{"n_layer": 12, "head_dim": 64, "d_mlp": 704, "vocab_size": 4096, "activation": "swiglu", "norm_place": "pre", "positions": "rope", "init": "normal", "init_std_down": 0.0, "lr": 0.00471, "lr_head": 0.00861, "batch_tokens": 131072, "z_loss": 1e-05, "steps": 4894}
Each number is 200 + 40 x the weight over the matrix's rms, rounded and kept within 0 to 999. Layers, rows and columns count from 0.

# layer 6 MLP up, 704x256, rms 0.181, rows 605-623, columns 128-255
136,171,265,176,221,181,219,246,327,116,199,231,165,152,204,248,210,237,185,188,227,248,167,151,231,253,183,195,291,218,234,178,165,216,232,173,128,264,238,171,249,170,214,217,174,243,292,143,236,209,212,269,137,209,180,195,200,213,164,258,225,261,195,221,218,165,134,219,171,157,237,184,155,138,159,150,236,264,219,241,200,165,208,202,191,260,245,248,209,174,207,188,253,261,288,236,195,155,183,203,224,226,167,201,221,184,219,213,179,236,149,193,194,195,205,173,226,193,190,248,146,228,208,186,282,171,187,194
203,143,173,194,220,176,216,282,278,271,178,257,144,222,217,257,228,145,195,174,175,183,263,170,170,173,117,221,217,186,181,237,241,239,211,152,224,147,124,171,279,249,214,200,207,196,195,174,195,172,99,149,246,181,225,209,194,229,203,211,192,151,152,210,198,244,198,124,168,176,256,213,276,197,181,125,235,229,137,200,219,244,187,208,201,149,185,192,171,203,258,177,247,231,168,140,235,174,177,146,145,145,212,207,206,188,207,172,84,231,268,213,244,103,236,149,235,210,187,242,247,212,188,255,199,195,221,233
162,197,206,214,185,212,191,240,203,236,234,201,258,202,172,221,216,161,303,151,235,198,169,184,205,135,129,186,210,193,160,232,218,193,207,240,186,225,161,167,225,230,222,225,199,154,172,288,188,213,207,155,211,237,171,210,180,148,116,112,159,175,155,237,275,214,279,231,144,203,212,227,220,160,180,218,197,227,183,232,207,248,143,234,174,202,235,244,151,181,180,190,265,225,229,81,180,252,168,167,177,185,254,230,206,182,259,217,254,192,156,155,211,191,350,187,207,256,204,225,196,216,250,277,126,252,252,174
186,191,222,215,194,195,196,199,173,243,198,164,205,163,110,317,197,275,179,168,244,172,224,200,181,175,128,182,201,214,156,199,217,250,241,199,245,210,174,238,127,210,187,159,224,187,192,231,234,211,203,228,227,183,269,195,245,214,250,178,168,245,179,188,233,228,212,205,219,189,180,186,208,150,169,110,175,259,252,213,172,221,197,141,153,176,115,213,160,255,115,194,169,133,171,228,175,192,239,230,194,270,226,225,159,185,193,225,139,195,221,171,271,175,140,153,233,167,202,130,169,232,220,261,224,217,177,261
255,238,222,264,190,149,219,206,258,207,195,173,196,183,151,162,195,185,137,209,266,211,197,233,144,186,163,182,182,201,183,172,161,248,162,232,233,175,150,186,194,225,268,192,234,143,205,240,238,213,203,130,205,200,174,162,216,218,225,173,267,251,158,197,126,209,271,244,150,137,149,184,181,243,222,187,177,195,183,208,164,181,128,181,235,162,167,159,233,198,195,119,196,212,164,189,198,167,232,219,230,198,202,179,205,245,275,296,206,143,190,121,155,178,203,200,256,139,220,262,186,230,229,185,203,211,180,180
177,154,233,194,153,167,237,299,153,194,242,208,188,218,212,213,306,209,203,192,196,233,272,191,215,230,190,170,183,213,163,224,200,187,179,207,159,216,193,216,168,227,161,199,207,164,164,139,173,218,204,239,224,253,244,231,148,125,244,189,198,193,262,217,201,225,194,157,155,251,218,217,228,151,179,187,277,216,191,153,213,207,193,297,197,244,184,189,151,210,259,201,194,142,264,218,218,226,190,88,234,183,184,213,177,240,291,176,199,170,256,212,195,179,152,209,234,199,211,214,229,165,175,171,101,176,140,249
171,208,223,202,239,223,241,217,190,145,194,158,169,242,213,210,134,225,201,207,271,223,161,206,205,213,125,225,177,237,241,200,245,198,142,196,238,143,208,217,131,125,204,194,192,221,180,230,172,232,193,201,281,185,211,206,119,154,203,197,234,241,231,176,203,228,90,170,170,143,254,187,281,160,243,122,176,210,173,179,145,169,257,175,182,190,256,156,154,248,202,189,196,179,211,223,141,188,248,225,156,153,235,217,195,234,157,207,142,236,159,247,164,198,215,188,211,190,143,130,215,187,203,155,227,264,161,296
211,157,114,211,185,198,198,162,197,152,191,231,216,128,231,204,213,190,203,222,121,139,207,126,205,152,174,259,215,192,232,126,130,287,129,196,249,189,129,233,177,207,221,311,231,200,226,218,183,243,188,156,218,188,266,181,186,261,229,219,200,139,143,148,183,230,158,235,201,164,199,249,273,125,188,257,196,193,207,127,206,180,165,160,217,189,183,185,199,148,213,153,168,167,105,255,184,134,147,200,230,246,196,164,180,264,164,184,219,223,206,176,218,233,269,181,205,214,213,117,211,153,152,276,183,218,226,206
219,186,232,121,163,238,204,220,161,167,194,229,186,194,247,193,174,161,172,210,168,183,200,194,167,215,192,182,253,239,228,210,242,223,220,248,260,153,159,163,226,171,161,175,241,196,156,226,259,233,247,225,119,229,201,312,216,193,175,152,189,199,171,231,234,147,184,233,149,231,197,178,213,175,165,230,178,207,145,232,260,137,212,200,194,125,160,167,210,246,281,214,203,257,189,215,130,174,237,157,268,172,170,203,237,146,188,187,173,179,218,180,274,175,157,204,230,161,156,181,227,238,199,212,252,176,183,283
216,228,209,206,222,177,183,186,150,247,194,185,196,210,209,222,185,172,225,230,156,232,163,188,218,160,188,181,207,243,214,179,210,220,192,265,245,135,206,212,140,185,188,201,172,184,159,309,208,153,267,150,199,244,192,186,210,190,211,236,220,158,141,119,215,168,274,255,173,185,182,156,249,249,206,237,119,205,177,150,67,230,215,177,178,239,221,188,166,146,180,207,217,247,195,239,124,183,276,183,187,111,147,236,212,268,166,221,172,241,171,240,219,140,209,113,242,180,90,191,241,135,203,223,192,225,201,267
198,246,218,202,189,175,188,157,221,183,225,169,265,221,170,189,255,179,182,206,200,181,262,249,183,196,213,163,223,192,162,202,227,210,164,178,166,175,230,248,168,218,223,234,192,150,232,207,247,181,157,174,204,180,191,210,238,184,268,188,271,177,215,230,187,162,144,205,241,171,169,139,201,151,130,251,190,165,285,152,211,197,182,178,160,151,246,216,261,165,120,215,262,278,172,160,151,138,273,140,194,167,184,268,227,187,173,251,177,244,240,165,171,159,203,152,246,212,193,142,199,221,238,148,216,209,240,187
220,216,154,195,240,182,185,213,124,219,182,147,245,182,208,207,208,157,261,174,243,212,193,94,241,216,210,217,155,162,138,248,185,251,225,216,182,206,254,152,181,196,192,241,174,185,109,261,176,258,216,130,162,256,189,131,206,188,145,167,203,218,256,225,221,229,143,231,219,181,246,218,208,244,224,193,210,139,165,200,214,286,217,98,159,202,230,229,179,221,182,170,175,229,184,252,278,185,154,182,188,204,205,201,209,227,173,237,251,213,176,246,245,213,244,224,217,177,229,226,156,169,96,225,201,207,127,146
223,200,216,196,162,196,176,168,197,154,180,194,209,264,172,170,180,191,146,189,218,163,142,230,193,207,191,256,257,152,230,243,212,179,264,173,194,149,138,221,166,238,241,200,165,147,183,267,243,275,213,196,230,269,229,186,198,188,180,255,121,85,223,287,223,164,166,234,267,250,213,180,150,200,246,185,224,216,164,253,245,209,239,243,197,214,266,205,201,198,153,180,184,243,174,148,198,140,194,257,221,204,205,233,174,222,182,191,293,224,154,283,225,192,212,139,166,241,166,181,220,208,198,124,163,173,178,217
165,200,199,94,248,212,214,222,231,225,193,212,186,174,193,242,145,173,168,110,133,114,161,168,120,175,156,126,167,201,211,183,154,142,220,249,167,286,230,240,178,191,148,208,217,242,199,158,241,172,262,206,265,203,217,153,248,284,163,152,160,165,229,227,220,250,197,144,206,205,204,196,240,155,257,275,190,166,146,216,341,179,178,155,237,303,199,192,246,185,198,136,169,187,216,210,187,191,214,214,179,191,164,201,249,281,159,157,229,135,200,254,78,224,212,232,163,159,234,245,161,221,190,277,180,160,186,240
162,49,174,147,222,238,264,222,194,201,163,191,235,212,288,189,163,214,205,248,161,158,182,261,148,240,150,176,198,156,233,240,178,179,196,116,204,160,141,226,218,207,217,170,214,224,207,161,257,206,224,255,235,170,263,180,201,191,258,217,165,201,216,154,162,193,221,209,174,151,160,236,219,204,162,191,220,249,203,187,203,250,211,125,141,220,118,208,122,196,250,216,208,147,242,246,182,180,206,142,184,242,210,137,200,153,254,242,204,170,170,140,147,149,211,192,262,147,225,240,240,203,183,178,252,166,227,194
246,172,269,153,142,172,197,238,248,259,180,177,272,202,158,232,239,260,179,173,202,221,240,196,202,227,217,172,146,193,188,276,190,238,182,195,204,206,180,162,190,138,225,193,186,224,199,241,216,185,199,172,239,275,182,168,143,231,215,220,189,189,127,121,171,270,257,167,226,262,236,170,146,177,215,222,119,272,226,178,192,204,202,172,202,209,204,125,219,160,213,180,156,229,228,240,152,182,281,191,136,180,269,198,124,220,194,249,245,206,105,187,111,231,228,210,202,249,230,224,240,162,146,127,186,272,225,250
131,196,211,163,165,199,177,160,215,211,183,153,141,190,151,198,182,174,222,191,251,229,164,187,196,205,215,229,250,242,176,156,230,248,201,260,154,157,204,228,234,253,154,186,220,209,240,220,190,250,240,185,154,184,139,240,176,213,276,202,248,237,202,183,246,142,215,216,243,223,172,244,187,137,142,288,243,173,157,191,257,169,213,188,175,186,209,254,198,199,176,229,147,236,220,196,274,111,241,204,177,119,210,226,197,183,213,234,236,247,179,222,279,251,203,262,198,248,224,196,175,160,96,267,223,80,149,105
186,143,212,145,181,156,306,207,185,102,232,214,157,231,214,221,204,228,200,202,168,169,202,223,212,148,269,190,149,182,195,182,203,196,166,179,184,262,230,232,235,225,144,225,163,243,192,106,183,218,219,183,192,188,184,243,178,250,243,164,186,193,201,118,176,178,163,152,251,237,235,181,201,247,289,179,179,200,257,240,177,145,237,206,232,143,205,175,149,179,169,247,139,180,305,173,170,162,83,218,223,237,207,246,225,196,211,239,146,213,213,223,209,198,246,249,139,176,179,198,173,217,261,158,168,253,208,219
138,246,198,259,216,199,260,238,221,221,210,226,134,295,203,211,188,214,251,194,197,202,175,257,159,238,134,215,204,219,174,189,149,153,199,168,212,222,199,205,216,154,226,218,221,180,165,247,161,173,176,209,233,208,182,167,198,239,234,257,142,190,192,191,212,205,285,229,214,295,229,207,229,175,193,181,150,191,173,142,219,211,195,157,183,171,255,233,179,171,201,139,195,214,269,169,160,186,176,278,124,162,170,250,295,160,228,208,294,273,252,245,217,220,211,199,249,243,171,248,185,209,215,244,112,138,208,204
# layer 6 MLP down (transposed), 704x256, rms 0.179, rows 605-622, columns 128-255
159,240,155,198,133,204,243,167,246,232,223,198,206,168,161,208,297,168,149,185,199,178,115,228,198,169,181,209,206,196,204,218,189,246,224,190,149,169,205,243,252,170,189,285,231,153,228,161,163,200,162,178,270,68,205,193,173,170,232,189,207,236,186,185,194,112,153,162,201,181,235,209,211,159,192,154,220,177,217,134,136,209,169,211,221,194,157,212,102,173,207,230,254,152,254,319,193,206,197,138,265,152,244,186,216,261,216,214,166,241,167,182,233,171,211,213,223,186,160,232,237,172,176,188,249,260,175,205
245,127,203,225,147,206,194,191,177,255,201,157,175,207,209,133,256,160,167,183,191,168,185,132,216,172,137,193,112,211,166,266,174,215,210,233,193,163,207,231,130,209,209,219,131,195,224,133,208,317,260,231,168,240,145,198,210,204,209,219,213,163,188,178,277,233,212,184,194,225,231,176,221,206,204,182,196,77,177,199,243,178,202,239,168,231,210,214,255,205,248,224,114,259,240,275,260,166,237,197,199,192,154,248,276,194,234,188,161,215,215,168,183,228,176,192,287,180,191,167,304,189,208,162,198,210,75,273
167,208,126,187,199,204,190,237,179,223,171,196,213,189,185,298,184,186,151,140,172,148,219,176,203,223,226,228,158,226,168,185,183,160,260,231,239,222,231,220,224,164,235,279,242,115,142,190,222,227,153,179,119,230,229,157,186,216,206,233,250,148,233,210,310,145,202,189,271,104,248,206,162,230,259,243,151,227,147,170,200,195,219,134,185,164,218,247,203,193,271,230,255,123,201,163,198,167,115,203,249,243,177,115,185,131,210,222,166,206,203,203,259,288,200,208,228,204,227,231,147,215,227,114,164,235,326,190
212,180,207,157,241,202,204,233,156,155,206,140,223,191,236,265,233,157,275,223,193,255,244,233,269,159,176,168,193,144,185,181,229,181,165,255,182,160,113,139,196,210,212,207,217,196,144,239,327,225,248,248,157,157,168,163,243,195,213,142,188,196,205,165,148,253,230,225,146,188,186,172,140,175,134,147,165,254,119,185,198,160,230,218,223,124,218,163,156,225,134,201,195,227,159,156,184,224,204,215,227,222,138,198,198,156,182,198,169,188,222,216,193,196,205,213,158,175,199,233,186,238,180,150,129,243,270,204
273,205,220,201,268,175,231,229,223,229,205,190,218,250,240,242,159,184,242,217,174,231,242,212,206,233,190,209,159,203,219,139,162,215,188,192,206,250,134,171,160,191,219,180,132,190,186,201,150,159,214,209,190,243,196,152,281,199,250,170,250,179,239,155,184,250,200,160,170,199,252,227,220,126,232,110,186,192,164,242,193,117,192,232,181,217,259,182,175,259,220,198,280,198,224,168,210,262,164,184,193,263,163,192,150,248,242,230,183,200,163,222,245,205,192,162,203,229,133,211,197,162,241,201,190,240,128,143
144,174,156,281,205,235,224,75,182,188,233,203,192,113,243,170,158,251,218,217,118,175,191,197,230,203,204,219,238,248,220,122,154,215,216,160,233,243,245,144,228,312,207,196,230,171,208,182,235,230,189,214,189,205,265,145,193,170,202,236,201,149,158,172,252,182,202,186,207,252,170,255,291,185,186,175,162,201,138,201,240,271,197,232,159,154,189,242,237,224,205,273,157,244,261,232,172,175,270,258,188,222,126,238,156,179,190,156,251,126,325,232,207,117,200,259,137,295,198,182,228,206,164,254,172,205,151,192
220,240,202,256,247,168,204,180,241,222,217,177,237,199,163,193,164,229,173,165,198,215,237,169,168,250,157,196,145,248,190,260,177,255,217,220,256,227,288,258,231,207,142,220,223,172,185,165,167,203,152,283,194,215,239,200,288,188,185,257,180,167,259,206,203,144,228,214,200,209,249,198,197,209,173,165,293,205,201,175,201,182,230,138,236,139,237,365,238,194,200,252,206,203,161,185,210,184,208,209,189,233,189,128,187,190,201,254,255,207,123,238,182,191,189,173,181,202,193,263,111,225,266,142,186,219,85,176
153,206,224,160,189,128,201,196,256,225,164,165,122,208,220,258,185,176,304,184,223,236,280,152,200,167,236,196,186,219,211,192,108,210,246,242,202,238,166,220,189,166,217,241,158,190,226,237,215,206,201,194,205,202,180,205,254,234,166,213,171,208,153,281,222,203,152,239,250,210,276,173,249,258,136,182,210,182,210,220,108,146,267,204,146,189,183,173,137,213,216,235,160,92,166,263,247,188,248,277,209,193,188,210,142,251,236,141,284,184,180,226,108,191,152,195,172,151,112,198,169,234,192,242,256,172,255,222
191,179,212,275,179,255,177,201,209,178,238,182,157,165,152,238,99,233,186,177,194,231,238,150,155,129,188,228,195,167,157,252,194,218,249,215,144,253,201,226,230,147,262,256,237,176,190,195,166,220,259,125,248,189,174,180,181,226,206,174,170,221,227,235,178,196,163,135,216,174,184,205,152,171,250,209,233,199,253,148,210,211,208,178,251,185,260,133,235,270,178,167,235,117,146,255,305,169,160,256,211,215,193,189,176,204,208,236,216,237,228,246,150,251,198,217,207,265,210,148,190,195,230,191,202,148,44,209
268,232,208,220,222,156,198,166,191,186,230,230,159,191,198,278,265,131,218,259,170,187,197,213,197,187,177,229,229,116,157,220,98,223,222,188,145,237,186,168,282,109,240,247,232,174,223,154,214,185,170,183,112,197,184,223,200,199,167,162,138,151,274,194,210,247,186,215,222,168,234,223,150,147,121,202,222,166,218,286,212,193,189,210,127,229,135,266,250,205,210,239,185,201,224,190,210,171,201,174,197,241,245,138,202,200,194,228,150,128,239,174,261,226,137,223,191,154,221,222,247,161,241,165,277,189,194,234
170,235,219,282,190,207,182,194,246,136,228,168,226,290,225,226,183,199,224,267,191,235,187,201,204,148,233,178,233,179,207,156,245,214,220,247,180,175,236,177,256,219,253,247,220,228,231,129,225,114,152,185,150,176,194,219,157,243,162,206,279,259,221,234,149,197,297,262,172,136,218,184,181,181,160,202,169,142,162,191,161,215,222,189,244,184,188,208,230,158,227,163,244,244,225,218,168,226,289,188,231,215,184,226,157,193,123,224,88,186,236,148,192,189,265,182,244,178,155,204,279,162,237,131,258,250,222,182
167,213,186,196,252,173,252,215,229,221,178,171,160,207,190,160,231,158,208,209,179,212,255,121,209,238,123,158,184,229,204,177,215,185,190,184,280,155,143,224,182,283,189,181,237,190,198,239,177,195,183,174,168,155,199,226,272,192,275,187,169,165,159,265,173,207,195,204,160,191,160,167,206,98,247,219,161,202,95,197,206,190,297,192,210,158,239,175,247,167,167,262,253,215,131,277,212,229,214,230,168,257,249,204,210,287,235,278,180,232,177,205,172,226,216,187,242,209,200,157,172,176,245,214,228,246,209,209
270,273,188,214,191,208,165,171,168,227,264,196,257,216,215,201,214,186,137,251,152,263,187,227,147,142,161,171,178,201,216,233,241,206,200,237,215,197,214,147,208,122,216,216,241,280,162,150,254,183,153,174,147,210,174,208,162,197,276,190,234,103,138,189,118,227,136,242,204,275,198,178,128,255,165,194,221,180,247,174,169,220,221,203,226,215,258,251,221,257,210,228,243,203,162,249,144,140,221,207,204,160,182,156,224,249,237,164,169,237,148,217,216,243,183,200,235,245,233,146,159,161,219,216,184,154,82,220
202,184,236,219,211,210,188,218,235,171,216,190,176,203,239,162,188,173,134,196,123,188,187,154,132,171,266,132,237,233,82,208,212,195,139,221,232,167,177,166,141,269,156,196,201,187,176,196,216,241,266,209,197,279,200,173,174,174,177,176,116,219,225,172,189,222,239,136,225,202,194,165,216,187,243,270,151,213,184,177,195,190,165,171,191,188,248,227,179,266,180,112,223,175,207,213,198,210,162,241,221,220,217,218,229,301,164,217,146,275,206,147,217,278,234,311,222,192,231,282,231,232,286,266,186,149,301,162
278,187,218,204,186,195,184,192,180,246,165,215,170,184,228,214,176,185,261,184,260,174,119,247,157,183,205,130,232,291,194,248,160,175,122,258,164,233,180,173,191,205,207,198,253,230,271,190,185,218,227,193,225,202,200,181,163,190,197,244,177,239,180,190,234,185,179,202,172,193,190,234,260,167,163,213,292,234,171,176,170,208,216,232,239,213,167,234,164,235,258,191,206,232,214,227,217,162,190,202,231,193,158,215,242,152,165,108,152,201,134,223,228,184,118,173,247,271,207,179,211,165,150,204,187,207,118,202
209,277,160,186,201,241,156,170,174,121,247,80,190,203,198,99,137,194,142,221,230,235,181,204,198,126,178,112,242,200,239,196,118,252,173,191,152,170,172,221,179,212,237,194,256,242,170,220,157,242,170,210,174,201,165,276,216,202,185,192,168,213,129,223,219,176,204,238,222,214,194,254,184,176,283,108,226,214,219,212,189,178,194,230,241,210,209,218,239,168,254,247,210,142,199,265,268,176,191,264,186,135,262,210,142,152,143,139,152,220,264,110,250,156,242,218,93,213,192,249,278,165,235,150,186,180,170,211
163,263,139,263,243,164,171,224,208,189,253,210,185,182,215,271,211,239,142,215,200,224,210,261,199,169,185,155,202,242,221,209,201,167,294,198,232,207,160,186,196,196,226,163,284,191,251,245,117,162,160,136,239,149,258,230,223,237,226,161,184,186,231,191,236,196,218,187,160,196,135,225,244,170,129,222,183,207,164,246,228,166,119,240,233,122,217,203,228,224,242,154,177,222,129,203,193,213,210,203,179,257,192,213,182,183,207,226,199,157,158,295,125,216,158,181,177,213,240,116,230,226,235,197,180,222,210,157
204,127,250,227,169,155,229,137,187,174,179,166,196,232,148,231,154,221,217,149,175,214,268,181,157,225,153,201,238,176,179,180,223,235,172,174,193,239,212,265,168,222,162,253,155,150,164,213,246,204,237,237,180,153,169,181,225,131,219,222,194,153,146,183,152,129,202,208,198,233,215,212,233,247,239,182,250,205,180,261,215,206,181,271,194,196,131,184,115,250,187,233,219,202,231,157,260,176,209,158,231,226,165,215,164,209,205,179,197,212,247,296,161,150,264,260,285,160,187,198,142,125,300,181,198,143,142,221
# layer 6 MLP gate, 704x256, rms 0.165, rows 606-623, columns 128-255
171,258,167,188,221,273,166,133,105,167,194,228,225,211,224,156,159,162,224,212,233,246,189,215,183,231,236,175,242,125,165,185,195,236,236,232,209,257,200,142,235,237,169,200,247,213,229,187,252,210,279,214,219,194,137,187,186,188,196,143,183,245,244,253,92,197,206,153,196,289,242,265,204,155,270,237,196,174,227,147,191,197,258,148,142,221,233,171,212,125,248,176,249,207,228,213,242,231,176,223,240,169,259,208,119,189,193,180,295,167,196,253,189,216,176,214,229,196,135,172,216,228,237,226,176,197,200,116
134,272,179,178,123,174,260,160,144,269,140,247,252,169,210,183,175,225,113,179,168,226,222,193,252,308,150,227,257,245,153,218,180,254,195,163,237,197,176,182,144,97,136,217,177,173,233,211,151,222,230,164,169,211,163,235,215,223,200,215,193,209,94,180,228,176,271,246,240,204,273,232,194,236,183,195,183,243,287,233,218,223,144,239,152,201,155,115,168,199,168,168,220,280,181,222,242,176,193,232,238,245,110,225,142,192,259,207,148,154,223,240,206,122,264,167,224,175,231,235,163,152,218,179,201,190,167,147
161,132,224,194,174,184,146,159,195,120,134,199,183,252,193,156,123,269,248,153,202,209,251,186,230,187,216,178,159,165,239,197,231,203,218,154,292,243,202,194,185,182,264,159,164,186,226,298,245,180,198,159,239,309,104,184,154,155,226,181,213,209,241,192,296,197,145,223,234,190,163,159,228,162,221,170,187,157,174,222,190,257,166,178,213,195,228,254,141,261,263,188,273,186,282,160,222,234,168,244,226,248,164,257,195,199,218,185,170,244,177,216,182,201,163,174,221,173,268,262,189,163,186,233,204,301,154,186
122,281,210,120,250,210,114,233,183,208,221,133,178,259,245,187,172,272,211,192,239,216,216,191,189,216,141,170,222,154,201,147,185,180,238,220,191,164,195,232,241,222,186,183,213,108,146,166,220,146,217,179,155,215,201,192,181,207,215,146,195,181,209,189,159,202,254,212,213,197,196,215,245,148,201,319,183,119,194,149,205,280,159,185,176,230,191,210,229,237,187,204,189,226,166,141,251,201,247,165,213,218,108,239,254,219,160,141,261,126,156,226,185,172,141,207,185,138,227,234,164,249,221,295,146,144,243,225
198,162,204,193,224,183,244,224,198,154,174,198,224,196,179,215,158,152,242,168,200,178,208,235,215,191,165,180,154,107,200,178,162,238,250,200,153,189,159,281,166,132,220,318,179,193,194,192,268,219,176,210,156,163,207,144,170,155,258,192,168,148,149,250,196,238,236,288,258,253,150,118,230,186,211,208,202,266,217,218,197,194,198,246,188,161,172,195,239,143,203,161,163,122,196,231,195,274,191,270,226,192,252,172,262,194,188,108,172,178,206,182,195,131,198,195,184,226,257,261,229,218,261,171,208,186,228,237
174,150,195,170,190,241,182,218,128,249,210,177,277,213,171,168,151,226,188,238,180,227,204,139,177,250,210,226,219,258,203,219,149,189,154,192,212,196,327,243,181,174,170,176,151,163,184,242,250,251,195,178,205,274,220,244,207,175,160,220,216,197,173,257,185,194,196,266,251,150,221,180,203,135,175,213,221,213,226,178,225,155,286,191,158,190,220,231,148,194,188,193,156,200,240,151,176,169,144,233,132,145,211,109,198,159,198,215,280,191,142,157,258,232,226,210,190,192,307,211,127,159,208,180,114,252,156,192
198,294,130,208,201,187,204,213,267,187,133,256,183,120,229,126,213,133,118,174,240,127,171,241,149,187,132,187,303,172,213,202,233,142,241,240,166,249,257,274,218,165,259,128,173,221,118,207,150,136,237,178,214,206,196,267,193,167,257,156,217,177,169,204,158,168,200,213,166,249,223,205,221,300,140,196,160,190,165,214,217,197,206,180,260,175,148,265,232,165,279,218,226,218,197,182,111,181,102,218,194,132,240,179,213,177,174,177,177,208,194,233,218,143,186,216,152,148,216,232,279,225,250,261,209,275,77,214
231,215,173,159,262,185,226,206,213,189,231,229,206,207,209,218,148,213,263,224,289,194,178,266,176,199,223,185,213,228,220,243,214,197,275,222,234,112,281,184,198,214,175,193,138,263,177,169,172,199,158,186,188,158,257,126,216,245,185,170,187,215,178,170,315,132,228,133,243,233,157,195,166,246,245,251,274,185,213,169,245,298,179,158,167,174,147,168,182,193,217,199,187,261,189,268,235,170,222,202,160,213,238,204,200,250,203,163,181,260,149,274,177,170,174,192,140,197,216,152,164,182,136,195,207,236,188,175
161,174,139,158,217,136,198,168,246,240,257,215,102,160,160,207,252,216,216,214,230,161,170,208,186,224,223,206,226,185,238,195,236,166,289,177,187,235,250,192,250,181,232,203,293,223,233,181,225,179,224,179,197,203,179,145,202,162,205,138,147,197,229,192,221,248,181,245,203,198,135,188,182,182,207,215,229,190,193,241,129,307,193,221,179,166,197,209,204,251,126,257,157,109,221,195,202,233,82,171,220,179,241,147,177,180,134,191,233,221,249,223,235,249,148,176,216,205,177,233,224,160,193,198,171,228,119,309
202,187,192,198,228,179,189,189,219,191,195,263,187,194,246,132,219,174,272,204,263,164,167,140,220,182,149,224,227,233,223,219,239,149,150,254,148,266,228,216,239,216,261,171,194,193,274,252,213,228,196,226,230,176,149,214,101,212,166,209,285,260,218,275,172,196,234,209,235,189,153,178,211,226,196,292,194,229,221,216,252,201,263,97,298,168,223,225,198,221,176,192,162,256,172,186,187,150,213,194,225,213,220,145,176,192,156,214,140,247,168,295,172,154,278,236,233,219,200,195,175,216,257,221,166,264,200,224
129,163,214,146,187,204,197,199,215,298,170,158,256,131,254,252,233,174,156,200,173,156,223,156,296,216,171,234,249,193,215,241,139,234,268,128,152,199,192,232,130,184,95,215,121,154,196,187,168,226,146,100,171,179,169,211,235,207,212,135,227,174,149,224,218,232,207,160,216,212,157,181,244,152,220,181,168,123,198,188,267,186,225,211,177,141,203,108,79,160,179,218,248,119,189,153,260,204,146,235,119,227,188,207,185,242,287,240,177,189,183,216,206,229,231,135,209,215,218,181,209,159,219,208,195,276,240,162
175,279,149,190,217,192,179,273,236,241,202,212,251,132,186,238,186,194,198,216,212,247,213,198,178,142,143,212,167,146,230,171,266,186,151,165,183,254,184,243,233,207,267,139,233,192,169,217,220,226,236,185,139,237,226,222,146,201,201,167,272,243,215,184,153,207,159,240,225,260,154,187,241,263,212,252,211,164,241,218,169,189,188,199,265,245,84,112,205,155,242,220,219,214,304,239,186,243,193,165,201,226,199,143,236,194,173,264,245,215,201,236,209,175,204,217,179,215,184,169,186,176,172,169,255,207,193,156
149,241,235,203,202,186,135,229,193,120,229,217,208,171,219,210,155,196,161,219,200,263,128,193,202,236,231,204,187,270,162,163,219,192,236,190,226,256,157,236,271,161,113,220,135,252,137,190,238,179,221,291,188,271,154,231,304,168,232,203,239,204,117,243,121,231,180,136,172,183,178,183,297,175,212,226,128,199,206,279,248,189,175,191,206,240,248,182,221,231,99,190,211,137,209,176,283,238,194,224,154,232,147,244,273,209,229,147,163,166,161,227,169,200,228,210,215,166,179,254,230,247,126,298,161,248,188,212
147,242,170,163,253,180,149,242,218,253,176,175,213,126,263,171,185,182,277,181,234,257,143,131,236,115,196,224,233,185,240,246,125,231,196,244,218,202,183,205,209,206,154,207,179,178,155,168,217,148,162,180,145,198,188,232,160,171,194,228,285,206,203,308,178,165,154,170,227,180,222,186,123,200,159,198,174,180,205,259,144,217,205,208,170,188,183,239,191,160,238,212,229,223,198,177,134,248,241,173,167,163,231,212,192,184,150,179,269,221,250,205,248,182,205,152,193,192,121,140,262,221,266,210,130,192,129,259
191,223,160,164,209,215,129,134,229,231,242,238,185,218,226,172,179,201,182,224,230,261,160,234,149,215,243,170,203,146,181,178,191,198,154,213,302,232,172,253,186,131,197,181,202,220,246,170,296,218,124,213,198,162,239,173,151,203,161,193,175,268,184,263,209,199,219,203,251,289,186,188,158,219,234,148,237,167,210,167,186,78,201,244,260,96,195,173,175,226,136,175,215,220,133,242,198,202,169,219,200,225,202,179,246,164,105,278,172,248,196,189,90,270,209,104,216,236,213,177,232,225,136,238,235,178,161,167
168,172,173,167,265,181,135,242,194,201,210,183,147,193,261,181,181,181,197,174,233,159,224,228,257,208,203,254,181,252,146,240,200,189,214,257,222,159,225,148,223,177,159,123,228,192,284,248,173,238,119,174,231,221,178,191,101,250,210,180,238,205,114,190,243,171,162,172,243,230,190,230,241,186,174,223,200,168,179,168,152,242,157,267,212,259,150,186,186,265,120,148,200,93,193,148,125,221,183,171,146,242,184,106,185,171,256,253,238,252,204,210,167,153,261,209,204,197,228,193,184,128,147,240,206,215,223,141
241,216,208,251,233,145,224,210,161,229,153,171,213,196,203,212,273,189,198,161,235,179,179,153,201,237,222,137,255,226,172,276,235,159,269,298,194,218,206,162,166,222,198,201,148,115,176,190,268,186,144,250,133,220,209,159,199,256,169,148,175,141,251,265,201,174,217,208,150,198,205,166,175,221,274,194,245,176,196,153,181,200,182,261,219,215,186,128,195,240,239,235,239,223,187,190,222,137,208,265,164,197,166,183,254,206,260,165,159,172,238,177,165,134,216,228,145,295,179,180,147,264,161,142,106,129,150,172
251,207,161,217,207,242,215,195,210,248,179,261,181,123,246,213,152,188,226,237,184,166,246,153,135,154,198,240,232,274,118,246,184,160,228,248,220,188,196,148,197,141,165,191,243,223,198,172,156,185,169,226,248,159,204,264,191,171,196,173,204,200,209,213,191,132,184,130,172,278,225,123,222,198,137,244,280,189,211,137,166,279,224,166,185,142,228,231,194,184,215,233,230,227,183,173,197,115,144,142,190,240,255,239,221,204,180,198,191,205,287,227,183,256,198,225,204,131,197,183,243,171,198,185,214,199,254,202